Weights of a small GPT-style language model, trained from scratch on English Wikipedia.
Size: 14 layers, MLP 1024 SwiGLU, 36.4M parameters.
Each number is 500 + 40 x the weight over its row's rms, rounded and kept within 0 to 999. Layers, rows and columns count from 0. Numbers have three digits each. The size before them is the row's rms in percent of the matrix's.

# o: layer 5 attention output (transposed), 384x384, rms 0.221, rows 7-42, columns 192-383
# v: layer 5 attention value, 384x384, rms 0.244, rows 8-43, columns 192-383
o7 086:508498524484552501529480534575537445461550492510526512476495469530516468582464557517554512607462517433504497494504504519517482489537402450535530467476442507569454480509485463571499476558486524485494468413510545512458432476441550525511543442558498521472519551483480456549395524511457519494514463472523458558482498468484428542530477492525413414549572502450539518516443500567476499494447523495474475499478558449542478474517453473424503503510502535545427532450550523487529498498481517472445466466551459485472514529435527392493538552439484525542500559539536463494550502421417554503
v8 100:480450442446459486477491446486452544505544479503513491495476511539497488499421495490477529470476561512440504552510503551509539464547542533453527543499477486520549467472448485480381534481429465496468485529482460556505473566505546488420451517460484523529502447558448468552484463535540523533474495423463534571464544518504452429486533473501500442429470544446562493497497485513543458427496540492468529489491504511546518498529487502439510431425476492504529569490549495420502536499524493526463544484512428486488514475588482484509521523428481463457509499522592462468497451494488524565
o8 091:536518566467439442486521461513529471520444449467522523469529570504514516565542462520514417489499494430569479448486470552488517519445482482558486494533566455492439434494460518466544453553468545542515568485484492512503477459472513511530571501452475480560491487500530526474505441507485548443575489580568491492535438447480512545539464487471449524565524511479446593519545511523540465539528484488470518441492402534508419489422536546511544575554538470445456523519481504503501561508439525502509506524515520500472467494488523402454518508538493485508455398507463469513449492498517501394
v9 097:502437521481478459481502479511583485432577537586419415534482509570470522529535590459530459510554503545494472535471530493541494503405482505567543512496498451420481415457543488574506480512539456514535570503552511513547451487476526591442458473556502533471537507488443530598545518414506488491444554488449499514546517462501507557487459597486492498453499460446517450515501498547533491450429468570477467478522510509500491495588582538553467406586450456507471442499524548512519562493460486524485555523508513547536509488580498543494509494521549540520553452388520475501506459450547497482
o9 092:470525550446515555599561476503463467584450452384470610502495504487534535483467496503478466525438511520472560456503506467525525552519564530427496530556481475562514535569434507478469459454475489457490391551494509401444542569529463431479536534444460521523511570555570516391475474579443503535511532468515478538485505518483473457562530480464490564525541573497469504433466556506465484499452534489483481456490461495491469510503492471461555492529512556473485553500401510569479480529492481529482489465536503526569484455521501520590511489518491509444459423601467524539544496484502439494
v10 097:463496541545473531509465570461449433450523533457457446454525502461467504546489492475501511547452501473512531544491534508499522534422440518473508576499499493503508450516478467532501467459517559446577490474529481514491502504553525499544484552503483496496400549471507460434440503500498496520499577471528547561508535501484513537478541535490484456461491484475478517413490522465533549524502456506399521478470432584550568497496489538504492490593414467528509490457553514470614472548531517511497498522445532520483559542536420497564505497509413488465501535580497528526472524483496487442
o10 094:487535472474528477517482431451562494521554552516568473505502491475597493447500437519484521447577507498465462522512557519520423499586527455520533504496573553514467512520451484491523442513531424466518521579473493522483442497523568461505479434461517519476506503517534542493559440453568504576429563516455482506509427492497523537422530530478480519514526556481433504524491525538445483427526535496640533529515530483431466507492479541507475514475562532395555562488488551506421548470513475482523546474441429542523479491472454563502492527467541590557564502509500492486493439522488566484
v11 097:542457443479539488490516546448522497567487470520483475573509537515499504462459433533506480432437528481473462523534547520402506478426504461436474528500496517447551506416478488460529429444574430514539449465472467464506517527521442472519493489514440500484437538530513535485465530536498512547547466526495552515475514496504454560461507522515493501508411502506503530505466493480468474382537595497525500463442474492547495516559458501425506476601524473542520493502498483495476467506495531455535457550538483559527520446555496529450492548519463473477499561464508444502404543460506589544
o11 088:547523582518450491485424521485550524488532466527538475445524438511459513597489501526458520508501424419497532504492370547469533506549460489523520488521479478591523477530499499499493518536457506414440515549462534543528568458463495482503493485459575538487551478473463456430528544503530517478488504519551575484521542475490451519486463483472491510490562507428471416514549478506538505471522399564583539441504506486495486489492474518479468536469510499474513506453489448511529449510505467534426470498491549509545546466496442520501454506594571550525499468500501467518509466452521428517
v12 101:481434542548543432474525540513488420470520486485500464481503497549557545525471451591474545547433503509495565506495513493474524467570560509457496523506475510453598464554522564572439570587482508524469498511494433527503535478570611537471549460481567555549522484551521507436448527567536457515516503528515558484464499517536469480483455479401448480494466509443470481500482545519507473555570537458506437465501541481569530535579447498547524524460513509508477475537496369458538491475544500469526486508488465492536443484477527431501581536499524529582464515579452504519469479460462461534
o12 098:556499514477552514492513472541542479451500542468534504547553498478493451439540447410471434489549430430484431493538491469501528559502506431508465464432559482467458497507506504453560498502526482510457487536557549478558538465452435427518520486595531568469602531490528446451513462536466505481465516508485426530534485447520556476542485476480520539460558532531546548540525531457547458458507453448478484530477504509513539491473580447447530473472464440510451488434493555529382502500498463471454520421531497491433474424509516477465502454552545448522503479470596464489516506611498520493
v13 092:451488386528535526518542457488499425500531508441504456460493541501487513510481499470553459537502485479481572478538412467469507524494487521516457507467444451486468465471508531482496509500560549514579397481478573534543475415579506457551456517494521432485467467473464568605483492474560512546460487508447455518494519478493431520420497528535531483496577508549527445553490550395546420484523548523509485480503523478509418458496528478528493530510465530545552495446536526461554484528422476559543501495537470579557522454487527512460468511466497490591476538500504519430462504514502511474
o13 089:551458529500508381466424492504517564502444498556474530444445472546458540486490517486428586447493548534516480480460496533572486494524463500491495509566570487494547513526485485489475524451542594484505545510553529529495484475507506508447537549510465523496543543481537512419496512491455515484505447482451448437490463527511495519571547477461553583489480460507517552504447505588413567498471422513528488540468523520530561506457455495431529471449536553432500476521484492475466527482556451539461508467495577506445535536483411496531511469459430483461557508451451475522535558442556486471
v14 093:519529541482558516570436554509507505460472473437488475477554490549583476493520500523515476535501546552549519441509448488536495488490524430496466506530519532511559519502535549503486503520530593425507488466426524482520500542529506459508507526522468541505467414508485470558443445393426440514563468489566494561519482469508546460453447481522501536399417605548500472482461573460493513560471491545547491463562501499483548507510519555537493488474494476557453513482446498502489480535453509427485442467482557460408555509544424460509440493468493565509463496458479532499529521552486568526
o14 088:445517505544492490450567489520484531518539546489433550546474410523444461592536499395493478462490486580473501507482556498449480523471483522516489542496476470521568518471511485555564534488479476485475466550542507497520524448525486523539513423481502523485534486438431590494515528498542493506478534404465473448490508585526503547499438569609549483610506511458451552514506534483481515491508443523557488494556508609515482552560461426423527492555482534496480504519545446432474545466523437488469493507507507485512488473506521440470537486515572431435533462464509493543382507530548460538
v15 093:522426533526527473529439470487526563541549520477547514445519527479473521583467524508505466442508462449469460593474484485494479533498502506458462494555529523548480489470502559499464505515498538480518476485521504529506565544513468479490538509595571458564457530480516476476481471436562500523463517495431585486529476434524458510473517453550460517438502442484449554457465470463501539481467488493545449435465559553489375582551489558551478551550465566496515451579484429503486470474453502527569443478476574563450501519449492495461441467461469540569443550428463449440500469486545520534
o15 095:482526534482443501498541500450501493515468506529480457531473423512444574506515463498547563521520466489512530431454461541466510528418426436516511419535500513556499505526443489500483487519547481528492537541463493485456448445519486448547447483507458530460441465604485515564491427567448547539443446485554435492559452528483543432482474510497567522569463562434488419556570558499461564439586475587535472487507492480480488535537560498450503496477531502561447472472542523434536502510541441475477499482562504425519524520535461558497515530496549534541527487519507479488456505489536438523
v16 099:394461464502427430405467432561442455488441499487462477514479482462529529470473439465516481569503439558549510494488463531474533491441503469514458493499510598442522408600549491532467468540499477595388520526466487464488543482503400506531523543549521508491443475511452614497503445551516522401493508514470474458519474498520520488583524427522485537451520437520504476532499470470503535527521533482462475483540463535464548478453500467496499458520513521551479515523563513484548481463499450503526448473457424509469465491447447559447496464554583390428508544554485480513491507539406503461
o16 093:519496501512547468501520544543493506490574538490508561412523529470418533464497480563541502447475511538490462493523520546535527531536483533516505525528566430490492516510481499549527500452505462449618444453483484484495522559502537569468510492475543486490582512503481459507478542423392471542535551487515570493473494511495452504512475515467520483481463584525533473509562534532523432444531462538478485532492518484487430467496429450455545482547555432526481500508453496506521519535478585515515569540567575443440524512550512421461513443498473487590531471484499515484465500524468439557
v17 094:538473535538524530479522483522487543520461471538463565516501545530414441482452353437590496472493415444490434484500485482406585487469466464479478537481498452450521512496540483521475430454537507517505440478465555547466479479545518478537419501499447497488516547519516535540522495578499518486475529539429575482520499468482499497535532523526570492477492534544546540550433521513447483492520527445593464487517468499554490543517465541467501461535453571555498467514534509514460435498466453471431458503598490503474574491464431476535519479477514499520459497506427536500481569557500496617
o17 088:451538501425502492556441540532468545524469448509487524509487489537526445473548564494513560536553546469535553551496482510507481412449500476551503512493507530507424432506530541513564513444465447449543581563503456500512508535472433456507534474405604461549525491471512469515461574535485439480470583490536436443448440580514453521572514547454573521479567471523640611503520511570538466502511491514526553447492535445466421432541521475526507496511542508477453507401563494540601477487519500551418501516443499460491435454495528536494547492528565446462523527529508529499442434495428467496
v18 092:504545493482525515513523515543475452474570544512535546562496543575489556481473478540537509421453474486535503483463491479482434427503443522472515481530498556496451482512467437494450431451499456512534450446532511523498507466532447477527483568443539561468473502481439501519470499486413536421491455516508466495457510456577544489436509515585516426550531429482456484455533455467520493535533382483540436467474559532528452478464507491482493471525513400488514511531564438537456462491510498572535491515525529539489518507477535507502491546464482456447465481509478565517507577490497520523
o18 089:475576482514545468495475495509507567503446445523483481468503526509510454502504487509524556483520503589479483512496494429561507547490484380465524418490450514556561449485526553503528477472503487469515548499502512499497536541519526474486492485445511534480526480538504526470560494461436543485544458490442464522415495491456523500502473513519503487522540524401509511482483509441459521475496580539427501511520512510456480502533507517488468488490497509517492504565450572528506540484502468445504459530460515473477509505495509490483516483469469443551499485520563462442531519524496420520
v19 100:490472418462517501568438541522553490433478512569464449456536473486406534539426463525468477513455494540511449482543464444574438541525510509498452488489478527537521507515430436499520507466568546493476526408526537507569594501457477518467544500501486505546493464529435507455520488475539449520587477520510437494525463550491495518454513518483453461468518433487482509544464514489489513385516498470424506394491483489540498558544442499520508473508475403539531518491567483481563521488487509502500535567477433431456460542546488522400580513497462477478402478471548504491522479440561560456
o19 092:549461552530491570421641489494544507506511450475524577516445551500569509462543466525516422502464493573553517561522477584514520494365433500430441484448473490608516480498518537494515522471472514462532539537406496523429528487557468513441513455534514533475465509489539461469498502490448553538438513484548472503492518449468510461527530518479477453564472577532425538507559479472471548570526520476474514568532479494602588472547504576467474526515525496490541442486532519442444490504546492538523508591459513544477478508491505558534453493544552477568485505478455492480399502550522499557
v20 094:476492467526546458502428558492431492547451550542528477485538484412514407470551529504562483520428445495476493452480468547526450430368481488537504484473486437494490495519482500514497515479513499528514559509544564478489492506517491487495507472524526431502466516428544509465482474512463440517475419514523429468474541430484564548593458523510517529491567498595487556530452510514511474520496599424449474560473494502485467482481445506567481467484558509535532514481437508503483494471451464515535474569386532475558501459479562507471483553488492455518549561437411549462407491479581456475
o20 094:459523490424443495518520471473527497513606491470537553505519525534492528610472543503482501547569457576545451497415477488462413467575505475441538524581522534466523492534564437483509559517503456422465483429492455450503516477580445524468495550469520498493568477571500457529494529483528499487436550525489585437569442542475482485562496484413524502492458526456524505499510492474468476517598527555525496500559581494543555524579548520440507514508452549524462420479500481477526531479536438450506473429599510514411484614462465490461461495458511467484473475536530422477511534496513552459
v21 097:565500524502527557555544491454645521431488470568550522511562509590498498456537553541468481447558509503514536547451518497490484528536546533511547568540507468481525499522550432477501442457505546536482537556536544513453491531428528589477472530565479501444521490499570546468498500481463584546480559505509510528476510491465483509517527498485550470501572524541512559530542563520482436463530437453549521491492525499493492552447494519441417520587523530534522535510460517518486471456495483502534460522455484534462413536470454478523475472503461478465455501513489465540490499438512472563
o21 090:440528523446417505521496530498474453469552536437561451492499489486514411527531503494489502418470500519455502514526561503512531493488489435501491499425466483522502525516432560504454530533529538482552582461484469507547464537497472440471469557537509504481496572654452499528486499527511427519461400418467519521559538426487524490491496550473479498484430529497464592451524455517502552458530425528524497473481497487542474534586508465463482392535494537510438476527558497482471425498481427478495526510461523547487580457517476436492556545465498536453558492541547535552535474564517599502
v22 096:549484581483470518467495519467548452487504528523464498407473496487538513527502475524524529559502501509488523468564500471460523406501509498561510502529545544406534471548541536494442480452415524510486493513519534552532513532515574503455510487482447508524473486536517464462392516607513475510520520550531445537448435524506560483531558520530516520484497482537524528506506471433571524453515560458472524536485482502513565472478451513509488423443389484555461448508565446459479488538476544455541476535529472498449500487553532459451470481455499488491484421586488493480429561599514541495
o22 092:458601423512514402471481371564513519472491476457509461501555537507540458510505494487455562424512446456475499494504531590532475539490482410504508490488497523524461509508428496543550488595473464487445519516466415436494506496475539475539495542509550480520511507486485517511539447509468484490469467444453478483510421493506462565541467482517516552436483416508564455457481465570534501531472430472499501508514525542515511465504483503480514571651518467528617459546455561512576515516545526517452536491495572556494419531510462512467573457467497412541538491461485485500518541522457506500
v23 093:539450474497452472483503490484504454514516518458412511450454472548451452488502509502523507468458543544483487580478568492465525519480496458474441533520506391477514567379511490527530566537484480444508500523502576478513521450513478519530466507516430518500511521508417473519451528547558556546521542591455465527473569514448552481460463457439572529474535470465503565500474591473510472459499524501472453470466470539515536564541482492528553459544524476506504506509505463485572447456479476520473517505478586517492523483552499508506539520510541454544378423457490495460544492431473547534
o23 089:472468504502508511446556565506494478545493505522552514525418525519480486536519449483504545473437470488536478536540446509523566481468525549413490436477496542469483461523511534493523501499468557461466492455561492456408469466482476481488532461517504473535486459562562563542480464553532468453565517495450463498601395493460466524489503581478463506484458554466507502538497409549467461542515478484574537474522507402522402446553488474490471524422485563510529471455439508501475501486514569544525488511512413555534430511439466507453486516540444540446536447518580474504607473507493512517
v24 101:549467521483526502534521539492429514507524521462403537475471489419532524470487490495505530474447502463469536439435513469547526500508493495523542517455495499407469488599499477482473438570464482519527471466473479506485480497532470530524523534443440505586530567496546503510517505535427529498514444573457553505458468529493567477450549535428561578553364580451475505480473497513508521530513465442485460509484488497558484484555486523473534480534456563526533497568429548535496511440523588419467526532517526540487482483496480533499480478559535503493507552487548487574576520471477464474
o24 098:569513532518499510482465481477541489465483452548509469505518555488558521501542547567529425500513589545477444455539491564487467481470563464486436487476538529570504549458615447413459510555497424443487469489430504528477531428538498473527466393564535506483501518445436382503513471471513522534441588458482455504525490481525518528559511459501480473487574463551528520479516534496484487486390553462516523485481455486440496498507476485423540516471469444535491534549529482515534521512517465534501461533508472432482461449571520466513593540515459483481541538568476458496397485469498499433
v25 096:490517478483463539469499405475467484529525573538429503469511472535439459435582520562545480420481508481542428519534466467521459449474470499517509467574577492484543533528464534524524543587497535572490474479507472523502477400486556486413508517438462450466506497486503481491466458432432551482538472461538460457570523446495512515504409486482520516489462491500460506524599448535548442520462502490545512526499517465504470493472492460483476403495526515492570477444483589477521472494477499506553542481415442454478408460491457500481506500523565432467492399414501527525469520462472484502
o25 099:559459476492477437537475487501461418477504535448528523515496582420473508586529519489507382552464506451487521565420528493501545614476465534489462551579478500528511476477512518451454469499469525525536474458464524516424512557431489541515465575591541529477480505540532487572585493506560460477475504494456535458474464521516473524515539525495508470507532550531475523451496488515489530468498484554494478512462556588505490433578467488516525507508478488538436504614573507477499448503479536459494526478518524442532504487543513484508512484487416525543537455486443464594517518550431444493
v26 094:438519523547477600522430504506506504521543519455553557508414525474557532497548493504527394520559536525456546534508520510526522496557433450508562565507458378486514509464447512446489446510516506496517414478503433543446483451473561488520497462531556521480440469545476479488508539514451509513491519498476528498500472543405456429517545432485506490382502511593575521461444488437557515440540488474476510485498503565481499457492497483505519518465443470503452530421521541459488499509492489527483537507492496527536506541436509519444523507523426522539544497501485519466511498514402526506
o26 086:517517428452561476445526475521460498511481498481457496477514483520559503443497479455409545499473486484501516472484525547465457480459495591435494489512538547506490459554510461485554524503493512544472557474469511551584528546504477484389533488538424520492525460499495528465544509453516484508542531555494455482423484450543542470462516478481443602514498477439469463565566501523532472429561503500490581521472545503524543616485456478544531549569540522573485476547484549538628558509527504495467536517588521489468498432586577454507486523471536483514502515499533472445558563456542524453
v27 101:540466452504536517531487504539594418478506475525507485523479566475599546484528435457458502451564504584532565444501510573495522611568525563448522513489489532546492557573502487515473447474527477479470512532481526549492515511439503508566547484563479550571575533496525461551505465451514539461525505513490494605504542462503570395537491518533552474560518520496554414513534514532452577436472536509452493469504500495489525501519499459463500542495518474526463439454492425553533530531542469452560561512515551555452551569468453472533503496491498527551528558513445497517431479442583539488
o27 093:508477566478494513514520535454501447484565454485453439510500447496513550460489523538479500447461454484436530470458479475485461449464493447454474468415513472458546554402544500444458418493435502472553444571532511519491513504571471547441468476445545471445487486544485530400457566553404476549521525513501483543464486439516490496509472446479495505500416474477512493469515451522548477579554496473510496524461431537512494534500490449555493445528499478481485536528636481512430566436557512542378473474500458555479508444462447446487542538496563473535457477420485558425539485465456419499
v28 095:522462513526492555534484531521435517482473534436533496519484489460530499607532503452524509599479510489496539472519510439551499591516533549477525431586491545449434518552511427519501526461543473560493586421436531537389461483475480508528494512428517543637567475508446407455558428505545486449463517507528480460510466552503497466473515459471521595475508507470438513435487570527486559504495543481484474463583495511469545481471446514508524554489479522479547507546536517391497549496471466469503472490440561512453496463467466512470444518522514486544417469534383493529472437503496476461
o28 090:488565497527548499459528486499495591502547535500526530449483487501459540499467526467483485493459514511399479460478545527539497503482555531546486565477510582481479452479534538484509466539436543450480436536507444472555535451585516465465526460492502451493427509511466530559503451503435495520462504477464498525496480522502494607540531512490447431507460459519503493473480445503550508482486545510534455525463438498499476583514524523487556500472530473481528454477532556559519533489509448476572434480428566507497464540519473537551508461499490522434492556460510554521557576498550632534
v29 109:548507483447451546470524541547572465440506486496437529482478531495483509414569491445468509458584473561507547465523493550617458524493467523547580523530512504554470517483537472438504533464469490534524577536420486460456484526501474523487441489511459486468417429407588468522457475512516531480512464526528511494502502482491510503482514476516510555510627509515450570539525478530466527489503510455467471470506467594432480527448507491449526432484484429525478553524513515420511434453498543468460498429489441497430609498514487476506461531591538575525574491500511545587551507471480464526
o29 107:481542486539542540452524519536460550513549544485471471529480490465554461589525533534545472477495518453520570492429477433489534475529504489429488520458540449498498430502560475517493480483511486512488516503453495584483498529486467513497494529494553414631522499573408503506454514512495471517437531454482528527521536494547479447519551504466537518513466511488509566496473461516439450507496561585454544542536460466488530506525468516471503542527523492491488550436551567531466607519544468507591472494475533471541476516463515478572529545489519458495512484458489491454536579526480527512
v30 097:515479468495495466560547530472527511478525529531462504560532523530535491520500438516556464516520563550520488507433521536541461505484514575478503502538515502481466463487447478461543470501529546503490544466508476504477486530430523507592490493489498499545489466538400477565507446405480563474552484503506436495595457491483583519471531480480524518549557484557474565480465488471526461409502444452456498490519450422476485524493525465539528410481534520496502512538556519501492514508491486472532527570507566462466561554532468470522508473553441518463533537543526456551466484531454541485
o30 092:499590509478475513560498557566517492507547504472538500488446522469451544459483485544498549384518485491561540407542499494488521568471535481500426570534423517489531539481509495477479473521520565521438510476488498497530551518543474526485547509497474448457469509469543442503520533528520540558480443497484630501463515525438503493545476500516466544530453505434495516457550464514435534538512564507541579541504453525494494504546518550411505563567516464471480503467455553512501529540551513552442537464459467441520503461522524581485528523440515511547524532469583557446482542464531496527
v31 097:458533574510496435534499492608518516477487508534512534460475477540541469542510493461472538520457450534509531531485482500497501479487488437497497519497472500468511402482510628547536522519499579513520516545519530476473532534563489494531467532541567511486504498475457517610456506481602432474477440517553484520523447515475468494517491535496475567501542463466502502549500564525545498468476486442390522538476533475442468446403545441466401504504556530561421470569450534484526521499473504492461465493485503469523502482529501499493540474543504409526474513476518491442579579510476458513
o31 093:479466419508523473440466468432445474511503476586521470521540428499491548484558487430527461513478570513503469509588572581516561527580569545495475498449483462433488504548473460536480462469505528520447476493504472444507463507489493529535512484492493472583493528562452544459471517530489537510529491542474565433490499548536534518450526558420535495470491530534566489536489491431491483463513501523546537539471471550559505545587495463532547519491478487441481529521467537488437477494508586539484540476560435483459502561463577547506554519513515525514523497500440474495433493464494536443
v32 098:552456508518524545577477528442472441427468559518460488544574514475489503601549465492472547528498557593502514505515549584427525480485539460503484574519463457464531500536543466531537514535454462452574431500592469528488441515574499518431491571486451491554459558547521540503472515471479528521492550484498460533492527474475592539520565522523494552506526554493484414469543503492482537461502561509483517490471474468517489563602418518525448422574454520539501466527549476461495507542488440550503502503461469500537532425505435556522413467475545498485523503464498494500538537509499512487
o32 090:463539521541495503589451497520504492548468448525489427484466455511532553462483524512501453427456442496503489443507547465505458519524492429495506500548516559584516561518468527507531445479476565505494532521438457485495551505529445497566528483513445449452521472524501509448563531449511497516460499507487460506543473463471452414436390531491490497502434515528431533557451568504592511400500448485503519493504449549515520456520499490509535533414562486523482576403465491524462435428576519461492459587440509536488431563520589405528534485477501490521523477515458490545507511471502526512
v33 093:485524476547535521573489535515556533505501427566553472539486516530537442524487500606492530538474515477517429504470509456511501569452463475449493552431489553514499485483487472459506491472553547467439488517495462535461508498450535527406508511475526458510543499514526577566496530497469498574517466461499497558481503440543501562597496485508436445517454533554559482475471413405528519486529499552521501506462456518481485537557559527470418515534519528530489477533483557484564477494426495462515501525508529511591604574459512482540538458533476536485447497522569459424503525516527448465
o33 092:522480538463472497490531430488498516493453472416486498536531539503556540505479471481472514475491487552511537508494535497552477506492426582521446511542523486539407512469474491614503515504501511470435517499445534451456523512514464515543524456453480471467536518514516441440465546460511478476512436541481517414520591579466504499469551540461513583474524501465430444524447476553489563513476492470489487433475498502547440504505509515467495485546523474483496472447460414423450518517539425523483528505492492549557499488511402458549473580511606510499519523499440539554519462563445509495
v34 097:483482435621496531434490507466479438472573518536451562445489476510595445468510493526480599490514564491497502526520524483459485557512493536469514476441490484490492480533465513429542493496496481471432542496419447464469447543518461473487549444504483565447562403531434456585547504520510590520475466596506527497498473524481458516503470455456507567552546497514508578477499530465435446444459540510536527505497518463559558513471564519516464520443542532578478517474463543555472499430496540489491495394528507547558482479503549483462529557579503497592550504541524524510486428512537509483
o34 089:525491574437503456503516486488507557516411444507549522452436498495441621500469483409469439520512527449555502451437571497477514428472524489479496504516470556525487477526534501444454506561514516520502455537538589496566488506491468497512423504458551406565419542459498513472532487545441492471491565543557490493495527460474455505496508530483460517520528481518457475488544521509518515520598467478516527478485511489495428454526502496489513474577516500552489416536440476496504504517545561488547560515531531454447533469510539476550410516530534506427466455495510444530551505537501513559
v35 098:479490526555406493468441457535512527525512447546526552523507440519614504502457488506436456468487496549464568478506538480484502549470543454468478528485493547510604509474516418559536501437444480479491453538468487502461522529521462540503478485515550521502476492588485539425428548586402423525537479492509475514575542511466594585457510456532473516476438533506562489481468485553438498595518558509494519504519420474508550439488448482544555549502463543525494519506551457497473460582537453492498521520603505519493489488489565506550583479543478483432559431535499490459496463523465503545
o35 093:503443442511490532536549526499543526461474552527426507559462582549483556514526522477421525555464475494549478519544515486539509456620579524488545563489537492465424513511509496486521537623486477488514510498493489459518514589514464514464497562574477513521558517435492483523480495501547516445513463502600560492458436518501504476597484589595470536470517471549547492435464512486486520494473490560463533507564533485456533501536572460469484423540532470458517510405495502529459533424553570451441453574460511554443482461510479510470420534545500497580543472501491558551475520449534510481
v36 098:532446474508498603539520513477504469493434458513493474508511437468490520427456483471491527532533482508487537481422511467508550514459460480589516527487513557513531497431464501553534467510446548501495519508557511500431455552489475593503469562444485488554450468469500484424464487513538479508593597466495518504513513498524513492434479598481536460456514463549450530476465455492541483501502532474499460552493477473450461492501499503487483510469506520559581557467555524523446481421466483509462457553510493529466620531433486492491462491531465496498454439457559492494522464518544482475
o36 094:490506506590460523552534556449557498464475554482550557489516510585461430493531473505492534551450478457564484450550518544560479495513552516463449508547431452480498476544504504451483470510497516493495511410441444456539505450548496462475515487489554509437509618590552506489548483473542507498423461478530504535407545457476507524571459440535566510471497525471463532531553515522415500501494498495509453444561541546584503539543490476496443524456579535482511515500460599521539584484547472495539543514453557549526472520462529549467480550453504481521459460569396481478496473519515501483
v37 100:493498515477462526484440551489515560460486516529543480526455558434454475411470445494453521496532485514531530459528511457443437450537533491585451510515479477496446487408514490555460542523527489494488567536502502525508510487437478493498476476398579559445518518584560472511564469480483475503543549499540499526496467505520568520549460391482485465501487493496486556535475478568501550547462527427536474484569468511523517433503493531544500558529447512519458498437525478508454488474499481395556484491514477580453516533505496478450544516569503461414541537483481503460448467500511493585
o37 094:526503491451564466527502503495514540485456487511479501467550476554488585529471587512523481567507459468455520592467474516503581455497478514508582469573446437391543493512469521450531577520474494488531467488468537503481400479551482465506499537471483535554488461405476491488455500498517523462570518481499546516507534486493449490450533513508564499537459486514501498524514485509421397442515519533537540486528493593515478514398598444471457474602494444524550624575477462456529535524482523497428541519459519545522485456476477500473457519492528494557457402567473523521482496529581531527
v38 101:511450511506554545472451465471474491509554529485539539523474486513516612529500462518496535589483477503556448542548489550540529522489469475483557450461532447466541506469543457500449450502519429471524492537614494553479444515503486484419532500536522474441464530443529539454461594525532448491516487548530475475530542517476541551511463470530443532536590461438528471562538429534505488429584559466520547491476564536492452425518503457472464441546455526485505509531450526432444431546502496522562604522423459486505477388453533532497464496574479480483512449503512421490508450568487477455
o38 094:512508474528431455485512563474510472527444539477543489500543479547580525496500547539503500455505581423433489484510528448529477547552521516559513575475477481510546512498470447462556538548411516537520550491514504502508565566489460453452508506623489483533559511551466509528496493493455503512455494474412440466547453496462430531549503485477517529442543538525493439516480512540515554484510451491463458536481479451463471530489481503506470499485579471510573464509459453587594574570546548462514479484511556525490566520480492490512467527563485453567487522524483532456415500410526486471
v39 100:441405558471553429515505460483498440458411531493543503489519476507457461530529553534431484483441440431519380443462391516529553481522519555482516411507470441507492470530472535559456480521496493488479549581469508478514475454419477438442495521453524502569449484452490438462490510556508556449458496482513453500483453512497491445512499450514465495425491531459504542509493424525492532439543503439507484479483536476518498493429473476481447465496516444480484523458466549539518515498474522484540515440493478531482468466542493519476557513542522466481531499515518530535528583544476561449
o39 095:558506419484504455499444558433491508558535494524501545579455410521532432526506477534530535496531503564520528481483542528425516534508418473530543481450501532507412511536520540469560483462528456501502555454429450454458428546520536505485473499426521534521457502496497490527559562517508512486555578530521493626501487545506503528520561529508544482484515535413439468498526515480477516505502484501493521505477460543488472497489474530408482515513523449516545492521487535526521496512517442525531449558533535456450474494458480509505492484517424524513501566420583488508499500483469465512
v40 103:460440541494488467510578520461479537495499496512455531505497487488492512507551496466509474506511448482485483391526524509469509422528522449481419501486515580511489555507484491562567483507512524528524483495424531474486541454465463442554516471461457521478535494461447400544522425496491532525456468533539489453539507477459529476512483534528490521540456516485481448535462495587474550482490516464538544548531481485551546473522569478507438538451489502492478462457506560481499506477531454437499566455472602525523506476576486485426480589509427496492511537478475568643513470482459493409
o40 096:500571485498473491484434538516508505456432491521502475461474496534532368532486505480508548490458497508467483475384475489531478476512572568492527603463425474455517441504536488477450515497516520480463487563517489513492529459570490477469519457475540509446499497505515435606489548584519482545485564509546511484534520468474478522431501481454502490527515389514550505419551464492494516528493503473479419413477461575502525502489451564564522443447528503599525496605457505474505472497479500553537478510505403529458474556474513552493516472462573532528484381459555550471516483530489539522
v41 098:506513521534588492451475495474420531496508477513493514503531473525460497569485481465516546474407564495467450521437490475476472453475535550465522435446513518451555465443437517484497539438523500458483547437502447562462552537475499506445520582483506552543569545500445526396532566468483439589473516538523485477436470510516482447555535529484513506511428475510515546512493535511501504560436501508580487560515527510554438479531483576495463526485477584611497449514427471462495457465509547500511528584460557484499486481524494534458535494462451563514379534517497444558520512519461531480
o41 093:551524409571460522503487514523558538548455485476506539495491569515485549469547526545510497550482513518574411525571493572552435553521462451470515483518437532558501545477505519512484531560483514514449465551494631467510488447511509474480436437479440490439473561477532486546489455468529455397541447489484549561547429519482504538525476507461460429494493531514585483502530405529517525488549469495465530464497500476486521507606520462540511472485508489521497494524529499541526502469480512498543486467518508499518548556519479502455455423396537444488489493520531553489497449561487532477
v42 095:529487544496556467499508510440473516544522410501499541494517512543534474515544533506414502428523513443517502505522493580515484519494494484590520555479446504511505494453477499532467479541449501476468504472435472519486497587514535517504487483526472506483462510450477494519521541527533492504478454428504468511380441501537507502534443556495524519526479433555521411539502469486490518459541545521508548454448458526591468602519467503577459480489482531532493536474513537454550499461433553457447436459492534504500506420513605463467474466628469491489500459454542544534555484492471472486
o42 090:495529475471426568443456511518446463551478624586473473546522474482486478503532465532506448591436523473532565466523574483475471484538438543517461544494494489496485517517566595503529525492498507520570523535560465496431461469501523543554573517490557483445551450522495505444476454474423463460523522497487520488530486464415441557483557503555538482508448504520438486573450528504502447515563435458522532556531445558435478528536460501460509482490515486536486487550470496480514479470535435476583566523497520471482485539502484556447563552481494470511506537539533462459547497513520538499
v43 094:509493527529512478565469560419426473514575482467548492535517559515561477512557516483531520480568499545531503524426565462454550509537561486463481522499480497470517564500419517558582473498516447481522469547471492513506467440512515467481479534489502492519547489501502533558424426540470454510446543540454523467545553481500485503458544540496533531496483467409469505518493499455479493554511506429529529548513495483488503513521474527502468531511430540487533450526431488458491532493495528500381578445568600525513559487504447501489565506487511524509518608430442562590528519486539427484